Each number is 200 + 30 x the weight over its row's rms, rounded and kept within 0 to 999. Layers, rows and columns count from 0. The size before them is the row's rms in percent of the matrix's.

# q: layer 14 attention query, 576x576, rms 0.0703, rows 0-63, columns 96-127
# k: layer 14 attention key, 576x576, rms 0.0625, rows 0-63, columns 96-127
# v: layer 14 attention value, 576x576, rms 0.0539, rows 0-35, columns 96-127
# o: layer 14 attention output (transposed), 576x576, rms 0.0587, rows 0-35, columns 96-127
q0,173,233,227,207,257,212,169,190,215,203,152,162,203,164,138,212,149,196,225,247,207,205,181,193,214,163,197,186,202,201,227,217,205
k0,102,245,194,162,198,142,151,168,276,176,215,188,234,206,187,200,203,214,143,180,207,179,262,223,185,226,210,236,163,229,190,186,231
q1,166,198,142,207,153,199,208,203,219,188,200,241,209,196,238,191,225,203,180,162,197,243,211,210,190,222,218,201,168,207,192,188,201
k1,104,236,178,197,186,162,174,210,241,183,186,184,203,190,233,208,167,227,184,197,244,178,226,145,136,177,236,170,206,197,219,241,198
q2,186,178,162,217,140,207,229,241,210,219,241,208,174,241,219,177,216,203,209,127,184,166,232,166,200,220,198,200,232,228,158,196,219
k2,102,191,223,138,245,209,232,213,209,180,229,216,191,224,219,248,162,192,199,147,201,277,207,244,208,213,182,220,202,186,206,171,216
q3,166,210,244,184,254,198,185,184,205,203,167,174,210,173,186,247,181,203,204,268,228,194,170,215,213,168,173,202,205,189,232,221,195
k3,109,184,195,183,175,222,206,207,206,212,176,225,183,208,199,140,246,256,200,202,204,171,247,200,205,236,208,231,201,165,206,187,195
q4,114,154,184,250,169,204,219,173,213,184,256,196,220,211,137,158,180,242,207,190,169,171,192,167,188,219,259,190,189,214,166,167,189
k4,098,206,182,193,212,201,206,173,222,196,196,233,207,178,187,183,192,262,215,240,209,162,191,206,232,165,226,189,190,232,193,206,194
q5,160,206,184,252,156,222,214,201,216,190,186,191,212,182,183,183,210,210,217,173,187,217,211,189,196,223,210,206,176,206,187,203,255
k5,115,242,203,253,241,199,219,189,159,155,191,174,161,219,219,187,156,215,169,228,155,180,207,210,211,197,185,195,222,204,210,228,179
q6,143,154,192,144,203,181,231,187,196,205,242,202,188,206,298,204,251,215,142,231,227,221,204,209,195,190,126,192,216,190,256,219,160
k6,093,204,220,192,223,174,228,154,174,164,200,218,180,200,209,224,185,202,217,173,184,236,150,206,188,211,179,198,216,132,205,195,198
q7,115,172,254,138,282,170,210,196,162,178,225,181,177,173,155,187,168,208,163,245,178,209,180,192,201,178,211,179,206,157,224,205,207
k7,089,169,198,255,191,196,198,155,189,206,148,222,217,166,191,191,202,190,311,203,229,132,228,137,205,203,204,159,188,208,195,185,198
q8,110,211,136,228,222,208,184,234,228,196,218,204,192,171,226,191,224,240,238,145,202,222,209,195,201,220,185,254,209,218,238,188,202
k8,090,231,209,174,193,160,242,120,199,192,133,212,214,196,207,170,208,226,148,147,237,227,136,214,160,229,210,206,195,165,188,203,199
q9,092,212,217,137,224,191,227,203,192,209,159,174,161,193,215,224,204,206,131,230,215,216,164,203,204,175,131,163,184,176,220,191,256
k9,075,193,235,219,213,196,195,182,181,237,182,197,222,169,199,176,171,206,244,181,194,139,208,139,196,232,183,184,194,199,212,146,228
q10,099,242,181,222,202,241,187,209,232,199,162,206,188,201,212,230,201,202,215,189,169,210,188,212,204,238,174,259,195,233,208,199,219
k10,080,199,155,220,192,170,217,192,190,204,217,221,185,233,200,164,241,186,199,215,188,235,180,220,161,197,147,215,225,181,220,212,180
q11,088,250,209,195,224,225,203,229,191,213,229,198,189,172,269,180,199,147,170,179,181,199,215,273,173,178,131,238,197,190,190,153,257
k11,081,119,213,201,185,193,174,219,188,262,188,223,194,188,228,174,158,202,207,225,195,135,210,147,191,162,186,205,162,220,251,219,217
q12,096,260,202,195,195,238,191,233,183,212,184,240,182,193,260,226,208,154,192,195,196,247,184,247,181,208,190,276,185,157,191,224,295
k12,090,169,191,175,179,233,203,190,164,221,204,196,166,246,235,226,177,192,217,199,223,163,191,213,185,210,178,183,183,200,269,276,181
q13,099,197,191,160,189,228,202,203,189,199,220,206,206,189,221,209,225,139,144,182,190,203,249,245,197,144,187,193,224,171,212,192,205
k13,109,206,184,232,171,187,146,205,252,208,208,182,227,183,237,226,200,231,172,156,243,238,217,220,191,195,226,170,172,195,195,217,182
q14,089,198,206,198,205,191,224,202,232,174,172,155,219,251,213,206,201,208,274,157,164,211,148,168,251,190,173,188,227,230,234,175,173
k14,103,222,248,210,176,168,127,174,270,121,151,176,174,192,171,187,239,228,210,246,217,192,201,189,166,178,206,207,181,161,203,152,188
q15,081,198,204,170,228,207,209,189,205,188,191,166,150,182,149,151,205,280,204,222,195,196,175,182,222,220,191,166,178,221,222,198,205
k15,078,214,217,169,223,227,202,187,196,192,211,189,190,169,144,216,170,196,241,209,200,144,215,228,210,202,177,174,176,173,192,273,211
q16,098,206,222,200,192,207,230,166,180,208,232,176,177,219,190,202,169,230,256,209,242,154,197,221,187,175,223,183,205,212,239,166,189
k16,087,122,191,127,229,210,221,213,222,189,223,196,180,161,159,215,202,186,196,234,202,140,208,228,240,214,183,150,185,161,174,208,224
q17,079,207,198,241,193,184,190,168,172,224,160,254,183,211,157,226,192,214,164,178,213,217,198,160,160,149,234,203,198,208,162,284,206
k17,077,167,150,123,134,202,194,183,197,182,161,246,199,233,236,185,235,215,225,193,251,233,252,200,170,248,224,207,216,212,252,224,184
q18,087,263,218,220,210,185,226,151,238,182,242,188,176,205,168,224,181,165,178,257,209,223,201,190,247,229,153,199,210,211,207,224,199
k18,088,212,171,231,205,240,194,227,192,243,228,221,188,208,195,191,194,196,194,242,233,164,217,220,216,155,164,211,178,240,184,227,235
q19,101,184,221,222,182,235,204,170,198,213,197,203,198,164,204,217,185,160,223,209,241,175,246,224,174,186,209,192,199,210,173,180,195
k19,091,235,217,157,254,206,192,219,226,164,251,226,224,214,154,232,196,209,191,257,174,267,224,188,248,172,247,193,203,222,212,181,170
q20,091,234,153,202,166,242,166,252,248,208,216,253,198,241,216,249,228,208,164,179,150,217,160,227,225,178,175,224,188,175,176,218,176
k20,095,207,178,162,204,171,179,216,193,189,188,162,184,217,239,201,194,226,206,241,180,198,214,219,191,178,186,240,202,170,185,217,249
q21,085,169,183,180,258,149,205,250,193,194,254,166,223,195,241,196,149,180,164,220,201,176,258,194,221,194,174,108,197,193,226,181,226
k21,089,188,251,182,199,203,265,220,201,213,215,202,185,191,172,175,202,232,158,214,215,212,253,212,214,205,216,184,200,212,202,205,206
q22,088,214,172,151,204,207,171,184,226,223,220,235,234,101,216,188,185,186,143,201,164,226,239,170,199,209,191,211,201,173,195,268,255
k22,076,207,239,229,142,219,216,214,222,193,164,282,240,220,250,205,201,217,201,133,194,241,187,210,204,138,190,170,196,193,218,135,133
q23,089,235,230,236,223,202,229,197,200,230,214,169,222,213,232,196,190,222,203,187,202,223,235,133,188,273,182,221,190,183,246,203,219
k23,109,181,240,156,226,248,169,201,198,172,255,202,187,223,169,169,192,196,203,265,192,147,198,223,191,177,180,136,187,197,223,203,197
q24,095,170,209,172,248,212,200,209,168,244,188,200,228,167,213,217,176,177,203,145,176,245,144,195,234,196,188,276,178,200,240,175,201
k24,090,159,234,157,241,211,188,219,213,200,221,192,259,178,215,248,187,165,188,229,210,224,202,233,228,209,203,188,205,186,180,146,207
q25,077,236,230,216,186,165,226,186,216,207,251,147,216,220,181,178,177,203,174,223,229,188,213,184,217,166,191,169,231,213,218,209,203
k25,093,196,188,196,175,224,208,238,219,261,211,203,197,263,231,188,223,115,224,202,185,227,234,216,228,258,156,218,187,201,188,176,210
q26,099,191,188,226,222,175,198,228,238,227,210,220,189,230,236,165,235,209,177,160,171,236,142,180,185,197,201,198,194,196,224,222,183
k26,102,187,207,167,187,253,204,205,151,228,194,261,176,220,219,206,226,182,242,228,217,205,201,194,196,199,200,212,217,183,219,144,193
q27,082,239,244,266,229,178,183,178,204,226,196,180,208,207,207,195,166,201,219,241,184,159,199,236,217,209,132,204,194,229,212,231,210
k27,088,197,240,166,212,243,176,195,201,203,245,205,168,123,160,238,182,294,220,215,223,225,224,197,261,192,200,187,200,209,204,202,198
q28,109,218,162,199,203,163,192,195,177,172,182,171,196,248,249,153,163,202,201,253,209,202,285,191,177,196,177,190,208,187,190,154,185
k28,098,234,192,214,208,217,218,180,245,172,222,163,165,229,186,203,169,187,204,238,220,161,157,194,176,268,191,254,219,247,206,248,229
q29,077,127,190,176,226,215,198,165,211,197,148,206,231,251,212,187,207,238,194,176,241,183,156,205,167,202,230,235,202,209,196,219,178
k29,082,205,175,167,138,201,181,120,208,164,95,217,210,193,199,168,190,186,249,203,188,164,190,192,136,172,222,153,216,168,168,169,139
q30,088,258,255,197,204,163,194,187,161,233,207,183,199,150,220,233,167,155,189,207,191,187,210,190,165,249,198,220,242,187,180,211,226
k30,092,169,201,231,198,240,204,182,160,149,166,205,172,185,239,182,255,256,230,227,230,187,247,207,181,185,192,175,180,206,224,195,221
q31,087,235,199,262,278,204,201,233,216,211,156,136,156,229,188,197,209,266,166,185,210,186,169,129,201,218,221,236,220,178,203,238,245
k31,114,216,183,214,226,230,168,192,205,214,185,202,185,196,219,151,210,156,206,120,200,219,231,243,212,241,232,200,202,212,174,187,193
q32,089,273,218,243,163,190,198,192,211,192,222,256,190,198,209,203,226,209,196,203,171,213,217,190,230,205,167,207,223,169,187,222,212
k32,093,210,205,215,164,236,203,273,206,181,255,202,183,238,224,241,210,205,210,230,211,263,227,248,215,168,185,194,192,201,241,167,296
q33,106,199,177,227,195,195,225,184,207,208,219,131,203,205,155,193,161,221,198,238,198,158,225,205,189,213,130,208,204,204,160,231,259
k33,109,172,217,208,204,158,166,224,157,196,218,144,143,151,194,160,224,247,219,196,198,185,134,147,247,191,176,148,208,209,202,205,196
q34,103,220,189,238,222,235,164,192,177,183,183,186,210,197,105,163,206,181,165,207,177,200,149,196,172,159,224,209,220,186,221,166,164
k34,104,241,128,203,169,181,204,196,194,196,215,243,225,200,212,182,210,129,221,193,162,252,184,195,180,192,165,202,189,193,242,222,185
q35,091,246,178,172,204,176,173,167,226,193,263,163,224,200,155,253,255,280,158,176,161,177,189,186,217,184,209,193,198,181,188,248,251
k35,110,226,142,244,199,185,229,174,257,203,213,179,188,202,208,218,240,188,190,206,245,206,228,156,215,121,172,194,196,223,195,247,168
q36,090,176,199,207,199,226,225,198,204,216,113,216,217,213,131,235,206,245,244,225,178,209,180,191,212,217,192,281,227,231,178,207,226
k36,115,194,201,202,257,160,190,203,178,208,202,183,198,190,185,232,229,210,205,200,222,217,206,184,267,197,198,224,176,231,186,179,233
q37,083,190,220,253,195,201,174,190,186,225,216,195,156,184,181,229,214,165,218,209,204,160,205,216,193,220,148,170,249,198,246,192,190
k37,100,246,228,185,217,207,221,191,186,239,205,199,163,241,142,143,178,235,167,222,131,163,192,183,211,237,243,201,246,218,142,184,241
q38,077,197,215,252,184,185,148,165,185,168,184,156,163,205,234,186,240,241,181,229,166,200,172,196,223,161,112,203,222,202,203,237,191
k38,123,211,249,271,188,237,205,160,227,214,240,166,182,219,196,217,197,230,222,200,193,186,183,227,175,215,184,211,217,216,211,223,172
q39,093,249,230,225,224,168,190,219,167,198,199,230,188,194,181,198,189,194,204,236,162,183,151,209,207,180,170,195,206,215,195,202,257
k39,114,265,180,150,195,158,210,172,212,186,165,209,221,172,187,187,158,196,150,234,169,237,235,220,108,255,217,208,195,251,173,238,300
q40,089,201,183,199,230,161,196,164,195,208,266,203,252,234,214,207,183,190,203,200,190,181,170,236,170,230,197,229,159,198,210,235,179
k40,089,137,182,210,225,196,209,170,234,198,218,221,233,132,188,224,194,223,200,211,250,218,272,180,176,219,166,143,166,183,204,254,176
q41,095,222,221,202,263,244,237,196,215,176,186,206,178,240,150,184,159,256,213,200,209,232,221,182,200,211,228,237,203,235,224,305,190
k41,091,179,216,230,263,182,192,193,239,211,136,210,239,176,225,185,155,244,158,268,268,182,238,226,146,231,190,170,174,213,169,195,199
q42,091,175,200,146,230,294,225,292,196,227,183,202,258,192,168,207,215,200,184,160,161,200,218,200,213,204,196,204,216,196,193,208,220
k42,105,194,174,185,167,222,179,190,220,197,199,157,182,228,193,188,199,167,177,199,222,183,152,196,197,212,214,255,227,193,224,194,192
q43,095,213,182,185,205,215,166,198,182,152,207,202,199,231,187,242,240,232,182,202,202,220,196,200,211,144,192,194,189,237,194,180,212
k43,107,158,220,170,248,246,236,217,172,202,179,188,223,239,188,201,190,250,180,200,183,267,164,186,271,159,216,284,173,157,229,182,232
q44,089,109,210,227,218,189,184,193,204,172,198,209,173,177,185,234,207,219,195,260,184,172,200,213,217,230,136,225,160,200,226,205,185
k44,101,174,269,236,223,253,167,243,209,245,178,209,179,230,245,208,177,192,212,211,227,190,260,210,220,252,138,95,185,207,235,190,194
q45,092,240,189,241,143,183,219,173,212,184,94,200,162,186,241,148,171,194,211,211,234,200,178,200,179,217,189,177,190,184,239,153,226
k45,097,235,170,181,153,170,189,192,193,195,141,204,194,232,227,202,220,159,227,164,187,200,172,154,130,258,227,229,196,208,234,161,183
q46,096,196,295,170,209,185,191,213,253,243,235,196,179,214,200,213,158,251,209,234,231,258,155,142,210,213,202,180,213,193,228,203,178
k46,106,170,231,200,205,202,165,158,222,209,161,212,205,239,240,192,181,220,200,190,235,201,178,221,171,197,174,168,207,209,200,187,187
q47,087,227,141,139,203,177,210,172,171,187,245,188,199,263,242,143,190,196,126,221,209,185,197,204,190,189,261,203,221,140,276,189,158
k47,131,240,125,177,201,200,169,167,210,183,211,209,199,212,245,165,190,211,190,205,210,170,191,182,183,172,198,228,214,168,181,198,190
q48,099,256,225,230,159,171,209,171,239,174,226,144,183,190,220,273,211,240,208,216,207,244,231,199,188,223,166,222,185,201,206,222,220
k48,091,182,224,166,202,158,190,177,217,158,214,135,157,176,204,163,207,180,245,195,232,215,255,159,206,204,157,148,192,202,226,246,154
q49,087,231,202,197,172,205,200,200,175,234,228,215,195,175,196,242,147,167,206,170,174,221,152,190,199,178,208,208,173,235,214,185,217
k49,083,218,220,196,161,188,197,228,198,211,192,192,206,224,199,248,197,171,201,178,199,222,141,146,188,162,198,250,201,176,196,207,225
q50,093,159,274,212,226,208,178,230,209,223,204,173,233,158,199,209,201,218,228,235,168,195,184,216,243,261,157,181,213,210,214,175,203
k50,084,188,230,224,258,211,180,249,165,203,247,229,188,225,153,174,178,203,218,208,185,148,107,246,311,224,193,215,181,178,203,191,242
q51,092,180,225,221,215,181,218,194,225,200,198,232,141,221,192,246,160,246,203,198,198,220,231,176,188,203,238,239,190,218,184,212,236
k51,108,145,210,163,190,164,177,168,211,211,159,169,221,221,197,216,249,202,225,190,243,233,208,172,142,160,222,179,178,234,206,243,217
q52,090,142,218,160,249,200,208,136,211,206,195,175,198,243,234,264,200,139,288,224,206,234,176,188,225,228,254,184,198,209,212,192,141
k52,094,179,190,271,192,174,151,228,220,194,215,208,176,229,212,211,243,202,287,187,227,214,197,200,229,128,172,207,195,207,185,149,165
q53,092,162,182,157,191,134,195,219,213,252,207,199,236,181,172,241,202,196,167,170,185,204,213,245,184,221,191,186,165,221,191,229,209
k53,122,180,198,170,207,190,194,196,172,221,207,218,218,179,197,200,192,262,201,191,168,234,228,129,220,255,180,261,182,194,190,193,208
q54,098,195,195,234,188,244,197,224,209,210,173,195,182,188,171,189,256,180,213,176,166,201,259,216,202,160,213,206,214,221,177,197,195
k54,082,240,272,207,166,176,224,110,182,224,188,192,162,180,199,206,216,211,230,189,201,208,135,230,219,135,236,168,222,186,218,198,165
q55,089,190,130,245,165,247,195,194,246,216,155,208,233,247,209,226,259,222,285,133,172,224,230,169,220,238,191,194,174,236,226,177,170
k55,105,162,179,170,156,188,212,236,231,187,184,204,180,169,193,213,192,173,198,180,212,196,315,184,267,187,196,223,205,190,229,240,179
q56,083,165,194,121,201,179,218,219,218,227,193,217,182,187,158,196,191,198,147,200,136,211,247,214,245,189,183,157,205,201,193,257,219
k56,136,198,208,213,173,200,185,229,182,223,244,221,197,172,232,210,207,194,135,203,170,180,189,244,242,217,215,193,209,169,201,204,245
q57,091,220,198,147,155,223,174,213,177,221,236,204,254,188,197,195,225,192,192,185,137,247,232,166,199,227,180,267,202,204,181,252,221
k57,104,158,158,139,204,232,201,300,228,188,251,176,260,172,152,250,226,143,197,198,160,190,170,205,213,202,172,217,211,208,173,212,215
q58,092,170,211,151,199,184,162,190,205,179,184,225,224,200,203,231,190,199,130,192,181,223,134,239,255,199,220,188,171,187,239,240,220
k58,120,181,210,202,163,253,199,138,217,204,186,200,225,250,233,194,214,229,197,175,195,219,207,202,192,227,197,188,170,181,217,214,228
q59,099,186,216,215,156,207,210,238,202,235,165,265,200,182,239,196,219,220,186,157,212,224,202,234,145,182,214,153,173,205,182,237,200
k59,083,230,204,202,187,275,210,172,215,190,180,237,221,192,201,147,178,244,200,198,201,183,178,211,177,283,181,185,199,202,210,173,176
q60,091,209,247,189,205,197,238,221,174,238,198,177,212,198,204,206,188,126,260,196,206,196,217,214,237,162,179,130,228,193,227,201,211
k60,097,198,232,229,169,157,206,198,186,231,242,210,190,191,208,211,203,243,236,203,169,166,217,237,125,162,188,207,194,210,207,211,222
q61,093,191,192,205,253,138,225,148,177,210,188,186,218,163,224,183,218,170,251,232,217,181,210,130,215,208,197,211,209,191,213,188,183
k61,109,201,169,260,189,251,203,208,221,187,177,204,178,174,220,196,183,222,180,183,161,196,258,208,271,195,201,143,175,228,197,151,202
q62,080,219,153,182,208,190,202,173,239,185,243,213,197,248,242,169,233,189,183,233,200,212,180,172,174,138,225,218,188,167,174,188,203
k62,112,188,194,177,227,187,257,198,176,234,198,247,224,222,190,195,201,206,245,232,183,184,210,163,203,214,232,192,198,194,198,166,187
q63,094,183,174,197,216,195,247,218,222,200,239,177,217,230,242,244,208,225,204,146,209,221,120,195,174,191,196,154,207,201,214,176,175
k63,108,204,139,205,218,161,172,192,227,221,203,186,232,225,203,184,195,247,221,161,161,194,180,212,138,165,211,232,203,201,183,179,268
v0,079,183,167,220,163,196,184,220,230,161,237,235,218,257,196,173,267,150,189,192,200,205,234,238,238,167,209,169,196,189,224,117,208
o0,080,208,176,187,164,165,196,192,191,208,188,174,234,175,210,217,229,186,211,152,215,176,215,190,163,202,192,273,215,232,151,175,227
v1,092,186,185,230,207,171,175,188,178,176,193,205,210,195,243,205,184,216,166,199,198,178,212,165,205,203,180,188,214,210,189,197,206
o1,087,161,206,236,224,218,223,230,198,246,236,185,189,145,198,215,188,237,215,172,142,198,140,237,219,248,192,200,207,205,223,220,169
v2,088,226,181,209,184,237,202,214,194,217,211,241,177,223,233,205,290,214,200,194,245,221,235,206,206,196,252,215,209,214,190,206,177
o2,089,151,204,199,124,231,162,226,237,194,189,238,180,229,220,219,207,189,209,191,200,191,184,174,180,196,218,191,179,207,146,187,189
v3,084,180,226,181,150,158,214,182,183,120,135,239,178,226,198,190,182,205,188,175,230,195,179,204,199,186,162,187,217,231,146,226,227
o3,086,127,199,195,232,232,210,205,225,199,191,169,216,209,256,276,164,262,244,198,176,288,224,200,225,176,168,91,175,225,179,219,157
v4,089,206,227,167,182,231,219,212,209,176,229,191,192,187,182,178,237,219,183,170,172,230,216,220,238,169,191,169,187,231,236,168,201
o4,093,206,130,180,210,175,201,178,182,142,195,202,265,207,165,218,228,203,190,168,192,111,201,201,180,188,170,263,189,212,158,184,229
v5,092,167,201,215,175,124,178,191,227,190,214,224,182,220,211,210,220,132,268,217,167,211,203,176,205,195,244,170,207,176,198,311,172
o5,093,151,188,212,255,218,199,204,176,232,191,217,205,214,213,180,198,224,198,199,226,207,233,221,186,235,196,244,282,248,154,222,257
v6,090,211,213,211,194,179,204,159,166,170,160,221,248,227,215,179,176,233,189,209,136,180,188,177,194,247,248,286,222,153,284,180,196
o6,092,181,201,197,201,168,164,209,205,195,217,182,167,170,147,192,181,195,210,154,226,135,215,187,171,247,182,196,202,234,218,234,179
v7,092,184,189,223,183,245,204,176,181,221,169,204,202,228,196,183,150,210,215,198,209,146,177,199,202,235,223,259,209,178,208,205,198
o7,091,205,149,202,217,226,219,171,204,190,210,203,185,183,212,232,181,276,180,199,145,171,164,177,156,221,233,194,189,182,233,240,167
v8,088,191,197,190,118,311,232,150,237,196,281,202,188,210,154,225,225,190,138,210,165,177,222,220,198,199,235,222,206,199,199,166,169
o8,092,202,205,229,203,165,191,211,242,180,184,154,198,175,232,199,233,184,218,206,217,180,204,170,168,249,186,185,222,219,217,168,195
v9,086,175,186,196,232,224,189,230,200,217,194,203,213,193,246,211,179,201,220,247,223,154,284,179,209,201,202,227,211,159,228,211,191
o9,090,250,205,255,198,205,200,219,204,199,191,194,207,181,193,175,227,183,211,252,210,241,185,189,168,170,142,201,159,217,236,198,205
v10,085,217,172,182,189,207,200,198,202,157,206,178,193,191,193,166,173,218,137,194,200,240,200,216,207,127,232,129,168,189,205,146,184
o10,085,173,178,195,176,173,191,139,207,183,222,202,198,165,192,208,165,232,222,182,181,205,219,217,178,194,223,220,162,196,149,163,204
v11,088,237,203,210,180,158,183,140,201,188,138,160,206,193,202,137,217,165,201,173,151,227,218,234,209,204,219,148,201,194,184,255,190
o11,091,191,222,184,151,160,180,191,220,221,204,230,153,209,151,168,225,188,221,198,198,169,170,166,237,205,225,196,138,217,182,172,180
v12,087,277,215,175,185,200,243,244,232,212,249,228,210,216,161,221,221,180,189,196,262,206,146,188,218,160,204,250,199,189,180,192,228
o12,090,186,214,162,223,169,205,144,190,235,174,233,205,251,235,229,195,237,212,173,152,181,202,204,250,191,231,199,293,209,175,185,245
v13,096,257,187,145,232,227,203,212,248,206,259,180,219,171,140,170,200,218,166,242,189,158,191,202,203,153,186,138,213,170,207,242,193
o13,096,167,247,184,192,183,205,206,158,168,225,254,198,177,209,147,185,145,194,199,242,138,208,189,159,214,259,231,239,146,211,191,174
v14,093,148,230,210,208,156,205,182,219,208,192,247,208,214,186,193,151,178,238,200,268,296,188,196,192,272,247,252,205,134,190,240,142
o14,098,150,196,179,286,259,197,205,211,232,194,194,217,286,195,246,148,188,219,222,177,250,238,190,241,176,185,224,207,237,186,225,227
v15,092,238,202,205,191,214,236,212,201,194,283,198,192,201,199,233,222,222,174,187,167,240,204,228,203,181,253,172,229,234,269,180,214
o15,090,225,219,205,200,162,194,220,166,227,189,202,194,211,186,223,163,170,256,144,195,164,164,183,282,180,211,224,225,276,137,229,262
v16,082,225,202,204,198,187,200,216,229,234,226,219,232,210,184,212,221,167,184,183,236,263,242,223,195,189,189,223,201,218,152,244,236
o16,088,191,207,145,172,157,206,147,134,218,242,202,189,239,215,195,169,172,215,195,191,184,144,235,210,159,207,172,267,187,214,172,204
v17,097,154,192,158,179,196,211,213,134,193,224,200,189,161,237,218,188,203,205,201,217,229,169,186,203,196,248,190,192,193,226,191,119
o17,089,182,194,232,260,200,225,238,158,212,194,186,192,172,230,200,212,170,200,189,162,222,204,240,178,250,175,183,169,236,207,194,192
v18,090,252,210,185,163,221,198,211,204,196,175,161,167,221,173,220,210,179,241,159,196,181,230,228,186,195,237,230,205,171,283,183,210
o18,092,219,172,201,204,145,210,208,233,153,212,199,209,219,237,201,212,222,159,146,248,185,187,181,185,193,155,188,195,195,200,199,225
v19,084,210,161,199,225,224,169,192,174,245,130,211,216,248,184,198,216,204,244,178,219,215,271,206,195,227,197,217,196,159,151,192,191
o19,087,230,208,161,191,192,184,176,225,236,237,205,200,201,196,156,186,218,160,219,162,276,196,176,222,170,192,187,162,183,243,250,217
v20,097,162,213,175,189,202,215,171,193,185,160,215,214,223,186,175,157,222,202,175,210,234,219,152,222,201,223,212,211,199,210,174,147
o20,093,197,181,217,208,250,197,208,251,207,220,233,234,222,195,237,181,240,258,173,214,212,234,189,214,190,188,197,214,205,225,195,195
v21,087,202,196,157,245,226,179,244,180,194,233,158,207,232,203,166,219,171,219,221,162,230,198,197,208,198,210,147,216,173,184,202,173
o21,092,161,236,182,237,168,211,239,153,192,233,186,199,162,219,168,226,181,152,189,199,195,180,206,201,254,229,237,228,197,196,202,199
v22,088,240,197,192,196,206,207,261,203,217,274,188,189,194,195,197,252,161,189,200,179,196,218,173,195,170,183,177,223,259,141,170,232
o22,094,204,205,190,188,165,172,187,200,199,184,217,240,209,242,242,241,212,135,168,227,227,168,231,241,163,192,229,244,176,185,175,195
v23,092,215,189,202,221,249,161,203,190,168,133,165,195,230,173,215,200,256,238,213,205,174,211,180,195,231,221,190,211,187,215,190,207
o23,098,227,188,208,246,197,225,208,184,226,202,217,201,186,224,187,171,213,238,245,201,220,204,182,203,167,139,183,202,191,189,244,173
v24,087,181,214,244,234,172,178,237,241,130,212,216,157,150,221,199,206,174,227,189,224,159,199,202,191,220,186,237,176,200,216,190,193
o24,088,205,192,177,202,161,201,196,229,174,201,154,191,228,201,185,226,194,147,212,156,234,271,249,184,127,170,197,165,209,177,194,221
v25,086,215,230,185,219,206,226,243,145,243,188,196,209,229,209,250,211,232,249,209,219,209,184,138,195,226,189,262,187,233,160,171,190
o25,093,233,212,209,228,190,175,240,199,193,175,217,208,204,193,191,215,195,170,189,182,183,231,225,188,208,198,245,172,189,234,226,200
v26,088,185,222,230,246,201,153,154,169,226,196,199,204,215,252,179,211,154,245,207,212,262,184,217,223,254,242,222,187,234,237,207,234
o26,087,209,205,139,214,188,224,240,161,208,201,202,185,275,190,202,232,166,210,175,171,179,246,160,231,168,200,244,254,215,207,191,228
v27,086,165,212,187,238,177,197,182,212,203,207,200,208,215,213,136,187,164,210,202,165,260,178,267,227,207,209,162,192,129,261,195,225
o27,090,207,180,199,217,196,221,184,233,193,202,190,178,190,171,221,163,270,237,265,181,165,177,152,260,170,207,179,160,216,210,203,239
v28,084,215,216,239,214,187,153,223,270,115,181,245,221,189,212,189,211,180,216,188,155,189,132,140,187,262,167,189,205,184,138,232,165
o28,080,164,244,184,202,218,131,216,209,187,205,179,251,196,217,212,195,145,178,219,212,201,227,213,179,226,204,233,210,192,229,273,185
v29,084,190,181,184,223,154,230,206,260,170,218,246,197,174,235,182,220,200,198,213,237,182,142,215,196,153,198,231,189,209,143,185,222
o29,089,179,226,174,189,216,190,262,209,209,175,191,201,235,196,187,186,243,210,150,132,161,192,202,240,215,288,209,220,164,206,221,179
v30,088,223,196,215,194,189,171,276,190,173,235,229,192,229,251,214,199,195,201,167,169,197,214,244,212,172,177,210,200,213,233,164,169
o30,095,265,171,195,201,181,150,198,221,207,251,194,230,248,157,248,183,224,216,171,207,211,151,265,194,161,193,215,211,153,196,186,246
v31,080,183,217,240,257,154,194,202,208,200,197,241,191,190,214,242,144,152,189,241,174,180,161,214,193,208,207,226,207,185,236,196,191
o31,081,183,208,250,189,259,208,244,220,245,198,167,183,195,170,217,147,199,247,182,168,207,184,170,241,213,186,205,162,231,181,206,276
v32,099,202,187,257,106,250,205,161,171,198,173,239,192,220,230,168,218,214,190,238,199,209,246,132,177,192,203,169,193,214,192,192,143
o32,098,189,172,251,218,236,186,204,242,150,203,195,233,166,187,216,177,146,130,225,223,233,203,156,136,174,171,197,204,217,225,228,167
v33,089,198,213,190,161,238,207,202,221,174,195,222,236,231,213,214,261,163,188,195,182,183,174,231,195,204,220,188,180,174,148,232,228
o33,088,228,219,209,200,172,221,198,232,146,207,203,199,240,214,228,225,199,174,203,219,207,210,191,148,215,212,214,126,166,184,189,162
v34,088,180,215,264,188,169,196,88,146,202,133,213,195,246,233,137,183,185,185,198,190,209,179,194,192,212,237,249,206,162,226,186,213
o34,086,222,178,221,193,216,180,191,211,213,189,220,209,226,149,177,225,210,223,199,230,218,248,155,258,176,182,164,235,205,181,206,134
v35,089,235,179,200,246,189,210,251,300,186,234,178,221,191,181,196,201,163,213,189,155,206,202,228,226,183,182,161,192,215,117,203,179
o35,091,186,231,195,238,231,207,197,204,246,231,168,221,195,215,190,226,216,234,185,180,179,219,203,205,170,227,260,139,221,188,222,232